From a checkpoint of a small transformer trained on Wikipedia: normalized values.
Each number is 500 + 40 x the weight over its row's rms, rounded and kept within 0 to 999. Layers, rows and columns count from 0. Numbers have three digits each. The size before them is the row's rms in percent of the matrix's.

# layer 6 MLP up, 704x256, rms 0.0953, rows 0-213, columns 64-127
093:497486557576563502583478503614548469473552489475560496491489523462510524480458509517513473544520499491503436510498472487542526518512575464463464487516522421460559580485482513539532507542523544
101:487496461546471506521546559473546497486531488496480554617449486541581398502562515473508517545505520388520510487515465480550536531526457504503481519477477484523456540512502513516456526530575467
104:536477530557510581507552455522487474533416487474551517470535488500530405573511500506477593455497490445487469563487556522473479479481516546488506481559560461519546488464440576479480473483468561
096:523493517445523512467457456475528510555442468498475449496422438526422487445531484492531582524486539493492537527502503559517432543535462455492522488440530470517487463526403467540521513459474478
097:496450500411428449442506561405423509454442548572534514497455429564418559518498525492461534496506488557495539574450492515508516529527491492501524507536482497504467544503528473563508472405535441
105:533480527457507409505481515557478467456513432596505509560455484548488409498530505434473551402487456469593543471566477469525513507505448539402488468486560461426497544574553493516501523497465514
102:477524544549473482499510459521498489530472450427470468484484388425435502485528505461493429475500491451542496452557487448488534572477506509523502522490415510557538513566505593454478450558529476
101:509425575479506500536525481537505516545488472483501521483542518520419534546462488535567510548501548534523451496443481441533497418507470463554472529455467515504453558462469425456484495473541456
103:423533460456468468522486547502450491398435510500488442564457504427521526521536587559518536487471471521516470461496476465470409512504459433489400481438443500503518552486488505504489539534460521
099:569465487452492466526485445469511517497538489518498511473535513509549526402426553574497542495496475528520491510554450503496545516539522524492502465531467518516472421484536518516473416500542461
098:488487467520418432548500546476478501475434484483521513518382510532550482557442459499452510480533527467482459514589497505503538499451481484522445478570459517547487446439430554478521441471462477
101:444447529482478490464514486557534510448502589509505467459552538531501540484498531454488493503491437511562434541500473478536454494590510541547576553519497647486528506505464460476531531498552532
099:477520516543449517478527502434494517465517544479542558438516441529508515488507460515485571515504491523433473534461567506523376450520591496537501431472472475470457435500530502467510468478452563
096:516531531550507475464488431448482500438494525443466489532508541565506422491478589415435470551499562463481530520433457462466507461486530517517587451481441442447485530527485426528477507456504579
102:506516466508591565470477459481545500526540508524522399525543527530498565444519502507503555500519538521512508501490457537450557567504555500467541416362520529547480476474453505497525468492523500
099:491537540494465524487515539462453538444555518535514552483542509543549471507452512470554395471449509475514500468470478489452493478470481512532555438457490571558569412578532538593476478539533541
095:489489493510502517452490562563446506529483477471540519504515582530448534482494537489521456507535457508442481474467500477503511490423535550576513492476477517523458395474491485472487514502546399
098:476513501471480532447490579458477457533519482510493492525501521488526560474481540531441524488529526451499538452473440516523480511518553506456497540504546472519511553512537531511485521492545549
100:512535479508518497497485511555487457470521530492524528486476507543494529474471464492431492557528436561484535520492527450562527535457502494483485438461563476480461496481454507498599641475497509
101:452529493465534474452483502504566506491492521522539506479554568472468449450491441477470545448449464514516471514550544480418546478481479497566434511535496482529427502464489463472564507550554513
099:457537523488501504519535497445513405481546481452505555519515572526490500477528581511497518496554439570464508459483491507548466439540451481438536507407554538491476440546453597505521413439571525
103:453504488417561483493518602439461466469487468478503506488504522519486529557465476482517473539486496466520486480486458510457461461515536569521561521496481530496491481473483501542495471515529413
102:448505446525495525519522587536483561526465472476472498473508463474449495506487444511543494452503519455467441537465429522475513549508551444499488458479450533539509469496501524530436513552600446
095:469474408451492522558474520424502500528529408498509550554460487507483577499547515513501574515461469459485538509520495457530395593511481519568502502464532511535508443581497463466446516540518464
101:514506549555509495423457412487499455473441488506467546478498521490519591523458460506499432427481460511493466589532479435525518536537507494525553521541534524578485479471468526548497537524466450
105:481535514465507508456487524480459417550492477449483474528550561502480533495452485479442465539476410471553458554536479474503492507493467469444512510480497519463509530556516511546554431540470446
091:516529435439527444434517463433506459538471494477440564493533579489513589512475516544499469581574556526585504498459491551522496535522499422491524434476515457500505544530539506517535468515489497
107:466455528477475543518490473548498464510577534490398461563457456499613474515490464486549432550515497493506586506437463513428462443446449478425446527462469563491551469497536505484461476547532526
100:486484507520440503468479538543506496462464479456554543507618511476504545437476612470445446444576468443457550550578517453478485471449488528422517466459505420479498495568504477509490526538504484
105:505486461523531508487460522466444535495609531528507509599490523503578483491504484513558546520510499472441479506478516493455521445443453496446549460498498498573516555470473534461496489408490421
111:484547572460528460524585438467480533550512482464525510512432462515510549469525517526489650525499533463496526531520428495511460486471473466529480480502508473532500486543432502560482566529427445
093:477443482490521569467409460494535568504471549531502535470524458434543476517492465494601500524528493508544432571460531497517522533442482532476522582495480510464489539474592462590521534554490501
096:559442523486553510526470530519492494475514458545484518448510576463508535476421493430466414513425461520544493456495555528584452498595427456483489438524499458492496530550513575489501439498441597
098:490519513472549466425440553552436452524572425485500481478493475417542503501606487446477476520480469483474517448488460550457508462461460515561535524526507428511468499565465574470489491529547455
097:547489417564504528501481498518507587468507500492493464533496502474481517519473501495516523483521489519497553544440526510505455509508443471516513479473524468561432468483466472465535535544553547
099:492479563484569477531553486498507481560556451465519476456562424451456480582469504564495513386428502531509395502506468503445551572521579496460518549502493531537463519490521541530485483500556537
102:455514558584539487530487518465541436490486498516551429416491531452462513495473481574389380430532463522535526476473548456500564469515539416542540456527485488500467573464463432489510495573521560
096:589517457460508545469472509492498480496475485441519505539541506491417519470500556453556490496502480464494551506504537439577470573424476540387429556462499508517492565487534472483453462553587549
093:476503516546513534508549481505491438519541504460442558530474476563510579421480527525528454525512473490574593470487456484550517499543540463516557507467536510526549519428484532549462493495493497
101:539499491483496478503462422437514522544485472517431483483420563441466505523467460510429505502497513550517543517508544496492399503497510540463467487449472497485447501424499461472507562547526554
097:458519534552562521467488506534487488536538493493481413470475448472502531509436463464525488427534493564571521420530535488543521446507472525469455508439392425566564507531504452491518488452453498
099:511491499498519482530502540518449439472480510486518494517516493526477520462580459558538504555463454559523525461589480539505558487484453480484509454447447453482523544516444453454469493530546439
102:557508490617538449512455428521521431538553416440471536540501495490515457553505448523423496476473533539460491568452459508490513472511501449528507405451488511523465558488562613566520490523478539
103:462519448519441431597526510490482505470539477508497438513420513446507502558458562476524551554442519532497579404556472516471442478482516468474490478487497576437457521468533540489521568475543538
100:474418515536477444442555564520413523540452479460525500530549535452519515481532493501491538529456480560507505485447502416443511479490549505498512423503550438510561487508559471461545510453512457
096:548454497481546484492518516530518469499500507514511539487446514518487515571495455552493475506467453437504496464473459509583457427557493518469427506557537502376501496530454540461530558483538445
098:568466556561490451481495509485472454452572473532558485531469460484476505578465499495531482542498479501606442487483487544487440509485523479503471506546470451483477500470502441547513575538535505
108:472540515456519450507501505525464496475603536576481454476501495537497463478564475482509474498540534517439481497510489559507409492487491488521490466506535536532519451458543508584482604452549474
100:515503551479512435509506472531484457466568438538467477561527528425482509516573498525467415534532522480557501489601494473494539485422485465497469480482525496528456558516509514459517517510535466
095:469573475454454592485485547512507448558505540512470490471490519519418457420504552516511533463592475535508391442529493479522487536489554502461554578511468498483495451491505475513509490467557466
092:518458427468479525503527488446554560460507553468503533482453545464454452459472539516487484565517439574508557469511481503475517515525519569486482564552461467509454476452474499471495554507483441
102:513418507470479530452537551536546494499535521537490511485439440488559454467501488505571503502510476449546543423417535486440498480424490517445489476496445474493514534510497541478484505498576493
095:557459507451453455473503523508508534517544501475542510498477469490446438486530541543468443443575501505555468530506514489463562502543497484466471469623473487413463517521504539448547561523517513
101:505491470532513486488498518518546621521463570433470581486531509488495477450497563478567590505545497493524491412471482572501468469452531464479515511497542437446538517448563502505487523450476493
101:483432487463468497479516514486527556470512502485548433453465372533546500431530533482512483526484529531486533493494517505533487428489555485505442430514457448478520501491564486473474476491503520
103:467524515550502468496506483532486535469516494466548469423556532545486454494489451497518467544446454560504468534477555433535518530483512544443522442484509545488517527574480503532487474549511437
101:464485480451468453499537436499499464512477527503502538468441484459465529442489558488460512500510547475504545519477529501538474458531458444501513490517474524485486564532493426474508483512539536
103:520552492507528495517563476519549514487536570496431539541466527473516534497473503516511480500496496504506512547488438540423491534492431483460503454508546506479510429534486515424531472477404496
107:523446596488496516561464431482457427497430509520553486462493491508536524484510475485524568537556505509499463508508455438410572552474463480502473497511501485475476547501493569511528475483463459
104:587470444509525499462451543464493532571421453602442578437468478506520506578499510406514523531446479537480476488500509508451521452542503493571485550484549431509526513559541527482486534507421478
097:542474587426493467508535483489472534432457556498509468510508503478523517527448430519438455496457486452552591441546512523492496465454443556500528483491477505473519511522498440471522573527446541
096:508488440494436507547491514554482462487496523527476578540408504501507441521471496504573504477426389524511442457556529515473491472445438422482470494507489502501508466544463473561471531590471502
102:482529574497551545497522467431460511483470503545529520466460566505491578543553493550424443479553501500431489527511557548533493469550528570431542506554485534521489508551541497567469437556438483
097:534494530466476502488472474444538449469484550444525483498453531534544526499529490426436462509510465539558454487579497533519394547542509450446487539520553464511421552550431470492461494488437586
097:391581545483552485520475461457456481552503481528441455540473464506561493536515478525534500447524547499452438435501485488501480463552439501533546518506526546544484508410532525478540502503435530
099:527526433487499526480524462456497472522478488548486489419527444530493502436504480548508480522487492553498458554584561499569429472546484480530484450498494501498503545561470517455518548459512582
106:439457513517535543490534468467430524499601479455552573477569526525511564523430448501497485516463461470543463517509522551514482475528542527521520469524471540450527459556511455521470457447487450
105:503481474519493561560458575540509552480529516488514536486508475545505508454489492440526448525519523496484494497486506419534513458531501487443502562532494506405498522451442451575521540516439474
103:429548464476441495535497462492563483488493429553530578471459513493479518517465466449443490490495485481450492534541499539501523432508505552457501549468514500469522505518529503457524592537501535
099:536498490530515541523447453514478490526454482467529550477466562549439504568399480468452461584581571411473458494396545511518436453525551517502499480506503497558504450485472452470409508497503573
105:493571488451444499575537487495477452581389462485447520464471506492468488443454553508539465481491501485519468430508549476532501527500514461546507506510487483533480466521490526506419450445482494
095:533469459497484503512534545459493537413503510494499495457497523493430539485518471523482472469617503481497545519531498511515483509511472490442501470556501626473500523497480469506501434557550467
107:431499562502501526521532469505462510443556480405508516515511468507528532569458568469455469529510477407492518503404482483510508528459462529520544490450453492529451496513523574504595502575489466
097:481496537433526503498527567499528462514546458512480557433474510459507425502563475529478556459561533472509495461502432493503416439596551448544529517478524490486487528410417518507501574509540477
105:434499464499419482488506492518451470559511484462431497470477485524521464460507473477485388516464481487478476438481522511571570525519495524459448440484480469515497508468477464531497483543460508
100:506543432590440531497528552469490467504513476570527430411469539536487463482454564524430500510568474485477501479533509545457557418513478539512405525445484417420513453547497461451488529466425513
109:566495488413500471463514562414514494590411481541527503510519493468486557541493474491526475464491462562546537513561474485418454415498478509504484503574506509536544488415506458506514426529489491
096:515445484503487462584464551525472507438537492432469557461448533467491510455529512516459585521558564505431509475472521495453505473477453493554454489427561497498527511490471493477503548488469482
100:478443468481501470517506529459452478444507462517465507496478494468457512522505450472537589483534524509473511561524435496506528575478499502550519520519475503604529456535405490473508501470587538
105:463471458549484472425496480449441495509529542515426499469496502490518518485509533488478538469459474543492508453515464521535544492482497559447501467462539490542504497512490480518541473491521487
103:568469518406538551435580531548452531480525502531544482492501536473492551498486559423505524532517475396479499516507486529485428440507556563440546511569474491502476511507558470464508527475507480
100:464430569439557520489553467440446489535519497539508518453473544536496495443466467494475517521415441536455440469565495454520476527540466497512520510504499549535534503489472475557499583505464450
093:532524516527506492507536500557454536528425484442449468527467450532506574567527489477497499502539458544452533477573476527545514519529484519485507507460550476510562466500461451513515474563488510
103:477485464501462495544508567530460531508518557594494508588536485449492496466574427527442531509434533504472421536546453604558523461510515476424479514495512455501503582513515423561490475499562506
101:519513473442429504545430441471553486522597493537496503499513491395509489459458533498437541539542529548481568506548457506540453502549479504501454487484525474499424513436539532487452550560480533
103:495505528483467490472562506518503481466577474450527477475496501493563485524576490515486463420496478520556507516487505460536507527494503478465445472511499538494433473530492509522517488520465469
098:463498562437487468466451498441472483447563552529467425511457482463528518449553492491506544475510497494505447494489469525409428477523543475458527498519505527498499488390497495474496522546408554
100:590461534506453527502489412435566519548448517557464505557434543476400470488536514530434545484493520522554563516517529483411469550469467457505512434513505473477476479511514485488486520534521487
090:470529503528551561521445491535509540552486504475485482537491455512487502472488474522491490496487544549526445527509458420475564483573546537537530442476478500476500546544496508479493541480528510
099:395452511452495503525473519476465463486491481506492570509496473470483451488510521538517461523528464510530469433496492505542497436479482522439519456462484475511404489538526482586495557430556519
103:441531448432524495590487567517478542433526478586513511497525433460515504484494487462485445459475507492497587479489505480474520480490487492543452493475430524521522377570555459480523479457558472
101:508512510523491532474417465486491450480545494479454489510524495549558522533390490538536456453493569454452488496540452487486490497512526523540526432517482521431505513478566475459479587520512529
108:563569534520533485490485476509449471508546554559579519514520476507532504480475503486487512508566558446508564442508538506439467518529543488463457462548384529500472427553493519482560450433396473
101:543537551482504480490556456468510471511495444493508477493459511538492474573511538465448554512529495555545464482500518478419475459546534568525527443525431508573586540482484513568500467465508445
091:514537500482538484476421498441570493479450509491563503468515531458473530564436451485555452485407539523518499489526511564484570436573491470476520455456513541460493489495558481443481509537529488
099:443444532498511524456431474524440455516469461520478487537496531450506475496494487511480422536488558501507438493517512551520487469496540465459480512417521516524499549567504461571521492435514444
110:505517498498579477512453488438500486492467485543481501479520499495562475551463470451469516410508510484496500543492446445452471467485482448489511569523567490580533439481459529485515540430495484
096:497544412440456397470556427503519472468532557498488621549550463540500419532458493467470569502521476478508512546544523487498473494518479506499451477578550464474460491483433526470551469542551562
099:471439526534455415505474524531535477484534575462510472479559438442468494515535467493573455468442477479544485476507501504425536519542448544508437460488455548464453506504523459426501477553526486
101:447511464485530492519403555510515520489540527483540518507474570502498429469501503465439462482541539526442502487508587569502460540502430505487488452557514553458470477439503480536540504508532573
097:491449501507491533530439532460435585521590478482525489518564464482567552454493505534500531607481540504514485512622529441542491466457477507519450437473505512542564533492517480465454472490509491
102:490527420460508492533528520517476514531513471486496511472440483513495492474495533502588530527451436429478527500556476535477505486535502485578493474507557498479566508529523494486413534514542536
096:459544457526556425550471498587478546394522491470538476492508518547478522488428544539498515517508510513515546432420521489510454486422443468470497463490418483545433485510504500491500549608478504
095:488488470477482411477538536585510489548518495497441533452549576494486465433491497516531465489466524521602485439429433463578508446464488502517477494456541591487522519501454564509465533504557431
097:552484516522544555536508503482449491555508475507502423525510502486490496510496489484564506454504451564527457497507441534458536516563553498537541558485464550515467448475442549514505478449393476
098:522511471469460491524483554513528406436542524531476512494523533487434553479485516492508513451447498512495482513480576397463464489453521508501558551511460511534513552512484414456456483500521500
101:478453491470464471536537445556488531519495531432512509430448483596427530442426491512531555461503547627474486545584523471533514487509476527461451485520510554468444447455534467533487543553521513
101:477549516598527416470540490438521466420559421532418425503491477507453452558531453516409490481574573496475589496508558565475511505563465513522449428475488480453468547479545565459542465516464481
105:531472444494490455564471539508458477525489488529534501536490513434521460473500504447553520480495427476454437491542511540551486491477469484518486493543490484493480450439446429492483567485473518
103:532479466463440508502497467493469507520509529456504475495480559473455490496489440450475554564506508554461460487545466498494525516504497514519499539452563463467509564483498435535573507512490552
105:488545522505459561462542598530529523519496474457578528518530477488558578505490527547491473469492475496517433503485565507548451565446506608534475452515418476547482495485528498574456559493473442
096:495531432507457515440469432516493462501457512471399487483506512598508661500559457445504564508493512564530500462540500487481467510455530494518498527503539530486507497493566492494495476533487542
102:507487417481484484479409605459608433446485473466521492513485503520476498470529471540495525470483476550489472508521519478455514521504511395527534548490559434522498426521532516534529537524437525
101:471521541574500533533448393473556483443497484517527505513473447454475549532503554482616517512455487521486481434460504531560513492512562444543455477471483447529490476497465523541497466500479539
098:522519521529509510553509531568462490428514602478520571443541438528515511558553468499504509525510501516440508475554569548522447461468497535502559542559438492559510528499484486441511486514547448
106:482529471506498521504499502336516541472551501438513494544611505505445517444434453512530567522553482532467469525507462456411505502514493479477490526507461512562469493452506452482485513446500521
109:449520497536437500526497404523486485523516498476475497493489479501559433474454516437501478498555495531495577414526506535590521515535500381513437420445427458460579515466460541494512521473493489
105:540557523447516471515463563545490440493538463520496445527421518528504534471513534564470558509532509526496533486518450495475512521520493522409454412501449507536466456471465456498467524539466434
098:526517459489488449523477487566494538449375514411423445529451499454541480515501477435558424473487523508498495479515536454526522499515465456481490519523491490420559473550560544500566542470481519
088:450487496460458507461581499502451520471544500522470544459513492606562513505416469471514552537509465494609508529501496532449498485492478538497520526498433502421460573485460445447468493410467503
099:543519519590459471562442472465507485479491440474501501476481446479518488490510428529495479492547511458519557447461505522548494486516525514551441467574546426496433530475527486481535433413477492
108:486496461543515510426467511535502384527490489530479493474588534471550454503561475436496484512512500553581378531453509500479541563530556449479541495451550499558586517554497475497536520477448531
102:459470511511473487454455534484454482578534529482467484544547517531488487529500450527551525461527491561568449528546489474554547579499515538533482531489498508530405554510504495487497463515454520
109:458472458529538474546492519453465484494572481477478543511483496515464541504539472509525607503455538532538534551568496543425502634447481531529528514505484434428521449518490483421448459524444419
100:465513500512507492547592457461488459573454496492503538461438489548523538486526455503495519450507525564442541475454531459509479537565496486502540416484475542481496461512502611509437443521447493
101:473500482495509487515477488516443495496545473481503462527557520574495483562363614463532483506507513532555526472539539444467496463489437522502454515591531506517506474512495505483487471531480618
091:484495513486469399507498483474504459513539482512526430513527417494550511557537472470483486523518439521436540476545411494472491513428450513479472491461471529483500464498492522444473557471531446
098:528396522608509462520520507513461465468543498508510510479468545534576450480418480560490515561479474429478455543504561457522445481543556519478540587493491504470473506505551488503518395542476539
102:498449503521507460521514479497517545490480530410501484491481576483512470531442575503477461552446498523497470512523488537526496459537559575462462572474543456494511482522484545476462512526589552
096:518468538507476539431503482451469489481517529574546438562469520452407524524470541456516553513463461505530536531542516474497470468559499487524456501550491476504469527506497464501538497493515468
103:454466535512468500494514394496556501493450510509504560492537431513513512515486488563481542535466521447437593543524541514457504524462478517512530519486602472509435519506378492597593503530492536
101:497580473454485568564506449517473499470455489550472455564473547489522451496508536538492498505471511491511526508509557576522494531430532492497559551485519516478453476528472505500417532516501531
103:469501497489510624538479505526497467584489455501503528467479456478517482524492529540428494412525489459451550463504553475455426488517530475417554491578532458436481526506520471461538550473522449
096:484550478479430596550454476496527460520559493477471493571536518537534575566471506434535581464570463487492493491529548555455487461491512527480472522485509470484471464508511517545492522587546508
100:543505408545488631538461524460587594529450575465464549452476459422450483504556478500517492486523479492593530507573446523484522507466506498473493475523510534530498434413543506430478523520489506
102:461516491523441496589482571495482435478503479466533511506478550491448490485526518514480483434523494510474543544476596459530557526564487493524477538514521429584553473513558510528533537505563467
103:464500497538504441476447579540489515532500517524544532491527479485452508458422470440485534512498546370473577482468566442520483511555520535464534486481454440460519554517506467435500433515451474
098:514560468592511517497428533567475529516466457503556456494529476454530495509544405551534441580483527470518503493481456477432537590493579548526473462504491455520490568527436455414494471505519482
096:507462538505538435554502476477549480509437457528590547472543564491561532590499449519489610474433573553436456598534444520566555464451461427539501461499541546557442493453484534498500468523452545
098:510465475489563528568507535473505505498443499494509506551547428482450468511454457547541496546500504494466450502513537470438541588511479447457522477489542604551530483453388500524509473490516543
094:472527482538486473514506516511470458487534572447519451455534576467471523546547453447494461466454561582499457443509528476480471543473476501484496457584527515497462473491551515521488501512487495
106:463485496540495539516464559510550448519488499455500488512477506521513504446578531545518482445514516518548503442510477499435470446473506399455480476452484558546550512394519469520585489456513537
095:505563560577452523488548546534472515505603436474559456414467532475506485452504486537458466503572537439510465554474415475498507516499480511600430521525461459509521487563579499514500458437412543
094:446554476498456552431435495487488502451381601526582495470474519500530444459471451502492532457517525504580500485514500584482509468458492539482466509444457513431463492496499440573479444561454471
100:457409466536453500466548544538532481409495589546425499452513560473488523535531518503547511514525534507439500500436476524504515499504492466563476482458556525537502468444528521498480506513503498
099:517528514532537502456537441488515464495454464476554513494618536492512444464509567456474488512441577501483433492487542474588530519468522548493500514513551514512521578443528448404475447514465504
102:510520501545525512426529473473497533472430510516423517483535521534451532452532507450441476476532515587462518525507438556520525509490485490534498470500494509485505489453453551464471529508521434
106:477494536531539513364447500494541529442489490481523507468569494516474530492520457447482506483521555546430426484511528477465461478443545565471442495489513527548518593493435468530476474553521594
096:482527522482539489525589517546510515472399467479505526519494483500438497511553510494514553493443523457431504583547460468529443466509503511517533424534466514476491575493452506518428451471466508
103:503438516512487544498495446453504449549494544478504447488535492443507493506548539523431539444463538437483536424475499480531446506454499523385560507461575462481449564465565537451531494514477474
104:440461467523511495509567607523472512463506398510401467384561514453470467550510514501602497470535557539513453478433472419546461482502535553456463552545480496551529483586470530489472513428493408
097:492549559469518551501507541490460464443540521427487505489546460484574541528489521496599525467436511472588512560509521487608409503496510480450529582440502479548531529452553481496539480541465513
097:517530532504503535511609471491516438468428525532496536483452495426483562546571455493487477544459521526468518552468465464542523450461506449539472567456503496513547460423416503508516492486480457
095:464515454487483564437461490502487536525495572488478580476527514505526454558505579535494478557474558499481508468546494509527594497486464545473479451454590532482448505481492467420564519464508467
100:518517513429569529525484496456459569505528531440425571535503495517579572532574474489608421513515462487460464593502520429496496473502483488446569539469512517536463463446465541483560467587475570
100:487531418537536490535419476503529484488530468539481522511540441531538473553486507477544433507495482540638494503493503512442499542503526565489448495539466544513477552502603520475550489551547514
103:450514492546522353526486515492479443470548495527491554510528466518534570486510560517549512542435466547454432512445480559451477490413477508486529470497530496412470500494491499503523541439484556
098:490464513492529483508517458553517525542543491504488564450438529507508536539455487577528561502443460556515498480508495475485563405471522508404569532469500448531491536545533509463518500502458523
098:507438526537488540505526521512558500500518433448532526463517547475572509461479479470498545566424503427548516477448534472555515458473547516496435601536441527485497552474545481470528459468490464
101:528430483457508531496485443449499498514499476532466545489409433554473432400502445522539461477476513456504424513568476537502452539512499544538474419545542483480452534483477478518432508472537460
092:456509506530491506491441469490519553526453576470582514461491438414539536520494523535417503551493523529433530482513496482502604485583501481549474549553510406532507478570549532429515513522546524
105:488472500466479492432475507512501501454520502477442502470477544578487506498440509559476467489464565547522476526526563498511447520467507499488493446470507443532518455415465497511519508485468417
096:520478438486527385458497476457572611485481469468544562495451473497488530588489501536535476563446487449519502479485532522485484448494485507522527466465457463471559527497507648445460466487553507
105:443517498593535473521403431507489516522420478521494542532611456479476529545485442441470463514512480475489538498465513455558556478530542528533507459502534545490493460552557482465503458464476556
110:522443471535510467520458460512506497534452555555558457483485475459548495530455492458467538502490499465432548541503518524543488467571510536474558580529536425526564556550508496551564460551447484
106:506537469509528504529512536500469533503514572461470485521531547474526476470498508473519542479459481549427468526494509495555517505527523590436537440497468498465491490520535550493536457459533551
103:548557451465537571533455514525517439503474526516501504498504501457547573477434514576561449483480553462515499408447529545435505504448474497482460577490489525504597510497526502541473510468545492
102:508518549458487569440491450515457465505468506536483455566487572479601553492442444588575550491516525470540465534518583526523388490469515554499528555521476518416478468561466430435477455446499474
084:511591507529498464502478494443522625473566538519484455509462462512524404529556517492451525503468566558485540448465501440524522475548482504445507543495498426492486546572575507493546484437444557
101:528501464493523518453478483473534515466483560504411458439586427581479532588479446448523484425474552531476432467466434526544516485554497548438510490499565569511449496496510433524489481457596528
108:445500471474484502499540545466486497539437485468478484534526505509525515497504492509539474442482495567444468477469472466459449504520505531504442478531541566567499462419487606508523576470554582
105:524438456489473460543555478473471518530542409518525464543523524494487524520466442530542541439450541496542517459568566511512520449422505558462478504519520527555528499450557496482538451521499523
102:529513532494513484402455519556514541503480502445523486493490514449516511484563496565530435465569476418475470562475454539546518519547513469464522523584464481544515481511527533487530439441492512
104:493455441518438508457536473493542508468445572516486509472560531510507507590505480472483522545485400536460546497503570451504536519519540502527444409537480572477533542480525447501502534425555597
104:475490481501515442538433448555470540516418513458554497538547524449498513460522499428435508478572472512499481533462504501505536476532502503477534473493524392491547427465468490478454496540490458
098:448425484509548416530492537480516575512464544532558474544466548525455505537536449427465489480531495564395449474479510498522493460544546530489529426433521455496530478493499524471545480578492503
097:557536430548472513487451509477462561452438524522483468454532485513485442520486530589502562471548445509482598492504465532554510534498471548467463508481479513486446487444474451537501528559423530
094:468529518480476506477497558521476501478546464552461522482451497370456478522488555481504467531528468518435465441459501448451494505516594509549462559463566474461429470467480451493532502506520495
104:517520563533495530488456564482474501519506560547468447452432455480505511540592448514492505401463477478533441516495471521485520522499538487453550480465509445521554584465488552557538564582493518
096:486562490554535531462531523564494527488576486448504393492520435461470522512570433472477494461459525523498569462416524486496488487423505482531481508489468506505446452415546491475539490487488510
097:479521517488538594418550529470505494483486544538475548451426510470531494517563509442551472503541550466518486523496508529568488541587557529432483566459540501572568512492484476526485478498577563
103:533477460502516524446444491530491478556475526455466514500518449477481450515487491523441509519516485529537454498463474397477390537534473541501523479555447489458542511490458604497539422507433497
105:525483512438502590471603543477538492461591456492514513462488466496555475535421428509518529519450510494558541486493434452479531523519513472475481482526581451521520496487523551544528538506522497
093:541499503431532439508523500540489514438557479504428547571447536549529539452421480522512518490512477471514528433448469481479527380481462491458459558509554534465470470444517428560526449484543539
101:458554444568495535502510466558471522449520499391406547495545463463532444504492544504519535448538501508544450499478495520472435552494454488478469539533533409502553498495425475488513577541505510
099:419490467496476537530527472444474384428567422620495522482521535508515596542482603570541516506434505461446503446459517487431516522520463438490481546503547450449438452488480495473480556488552482
094:413475473482467486472513518388426519520512516462532573519457511522562537445503505513517559512491513548438491526495498451447508469484416515535569549491507520520420454493534456481451469493447419
093:542577447499511456456518506529535485506413468429494480422517545525505510527434510458514532485508489438535476507552524502551561462499489523489455445566542483526535496604498438414454423434584539
103:480454544526533480512463510513425437495534558428579474471455460479493541496499531531565411479450500509550553519502459548470512510440517465460506500484481567448473488518541501467511509499465531
102:546520568452494516461415547510486435524536451573494584460503480481548530457462542594532511506482513495484473475491482515498541559551518531392494549445470490530499465541518483452419422540440460
097:470508583452511446531445506498470479530488529476483489454553492544468516437498555510490587505554492517523527544440500489542486438468484513455499427511532433468478542487502499470550476491539485
094:473438475468487472514471430538538528519452517503530518563574445480510479570497543534538548500496493413589463508523543501494530521459527498481412535520507436448552494449554536531480499572547542
103:513512460613531528476444530547529491560437493480530523487510478485487375543428558498548491520475502432480511585465552538473583510480576491506625570457534445535476540473489467509524468506491527
096:472541513509525506485475585483503470516504554451489537498427468481489457533478479445486504487514518528513537527475478482586558496487450482517524487524583414455476483531506574508462550538513452
101:486486514463512523577485506528460452572449464559523522554505469466486577449513511566506502519511514527501513431498609447467535530474549487456469493502491502479558536579510508466535512483515495
097:555497460484495471492535493432583486461543490526547487505465528515542589472510439490553514498490441534480600537609506460512477504460449463511404462513479485449499529511498485521422539520505448
099:505516502488500538457446460546472467482495568484496513514446497506453536497513596572467553462499451445513531520493457494442543535480462541482512527439472517507532531511447481436511447475549528
102:554544510468480490482436476461532537481422527543555512582444486506484528512453482436544523529538555507444508515597517544527478570426467495559585524496550479434540477474552473458484514530515508
099:459525533482499463466500480476437409541560416526453478559562464474481464543467530468512472485507448514491488458415544514475429447474498533507472544504442593533546509538548553588506501448549499
095:586558523459521554448487546535458499542507510402448488493476471484475519448523533508497511538561601504511481535501452452457511490563524518513465612417552493519468517464475529474538452508469519
100:465474549519518559504503532570468532451441538495478485456503560442513484551476463470486434491442482459493518555546486478439595438496462458525542518506494522483529587433527448541469565521512521
104:484548488439489525577496558406541500545445521431472511569543487483436461513556508449534537510462531526403493455529500488447442506527488457480500438487539526569561496474527517509542555467548500
100:512415472543530454524462457452505493490498543448513492530525523517514477528577553503524510504529499507492566512577542526513540478493464440464530481488518512475473443433489512529549521453506502
102:532539537441510483435521494481473460525623535455533508448559513514500486571547432465499462489525488461489457497448472534534532531477504481479545480488478488521473473544527461446479505506406488
100:438464548478525542480540462512454502484503451467502436458467520515514518499597651503526522501499499557506500468525509460477471508555543476470504528529476585452486463511541495536563511427503496
100:467518484529549522473565524456528535428453539506543445548540505398481549507595470480472515565448490512536531521539542448517499524516459484454473470521425510561489605536519450512529470483489527
109:499497533526506494605481518437422524539456502443466446540460465465535506467424525511509548430513504430436533496577540474568457490563504528490478528497482551443480449485574529473502553535401487
100:454527487486518488548466472516501427440574490491481497488474529443488585453475475521562525510532435573571515541443524468410503462464452493467498469435553490522454520471525396549520490547468504
103:477491468564497492550451497490438450486521423509518488493505471492497512530527497466473534514514512470506469496447476538505553498589507500523510444420463467557478537536528527390535421498473533
098:455509488558491504465478547519479459503538517517495498461542452445565458555459447490494552502513470514496454566471522507492599583520447421561494482425518495524490536451512467533563467507580447
099:529495464495573519440496531578445435534498534552515505501455554476538531517539531470505446469469453458460528521513485574493515503553456489463511496493483460497534573485389532484537541448541484
102:506546517569497495490521546473549469526473489477416481493506521503478489459477466422492521544517464506535403523539516573530428504522501512483539524518494560472516408535442526510481469495516497
097:481518447462539460458515479530474499473435545495596537478448506500436555430478525533492479548544487491541505520551485547536486464497474525509455511466479545522462493524515520488430536491574559
096:478537461554510458534516584501461481498528474491473538531442460519538559521481485564530556522513528513442517543438466451526462556515558488568490555448523535502527519457475494500460480493484519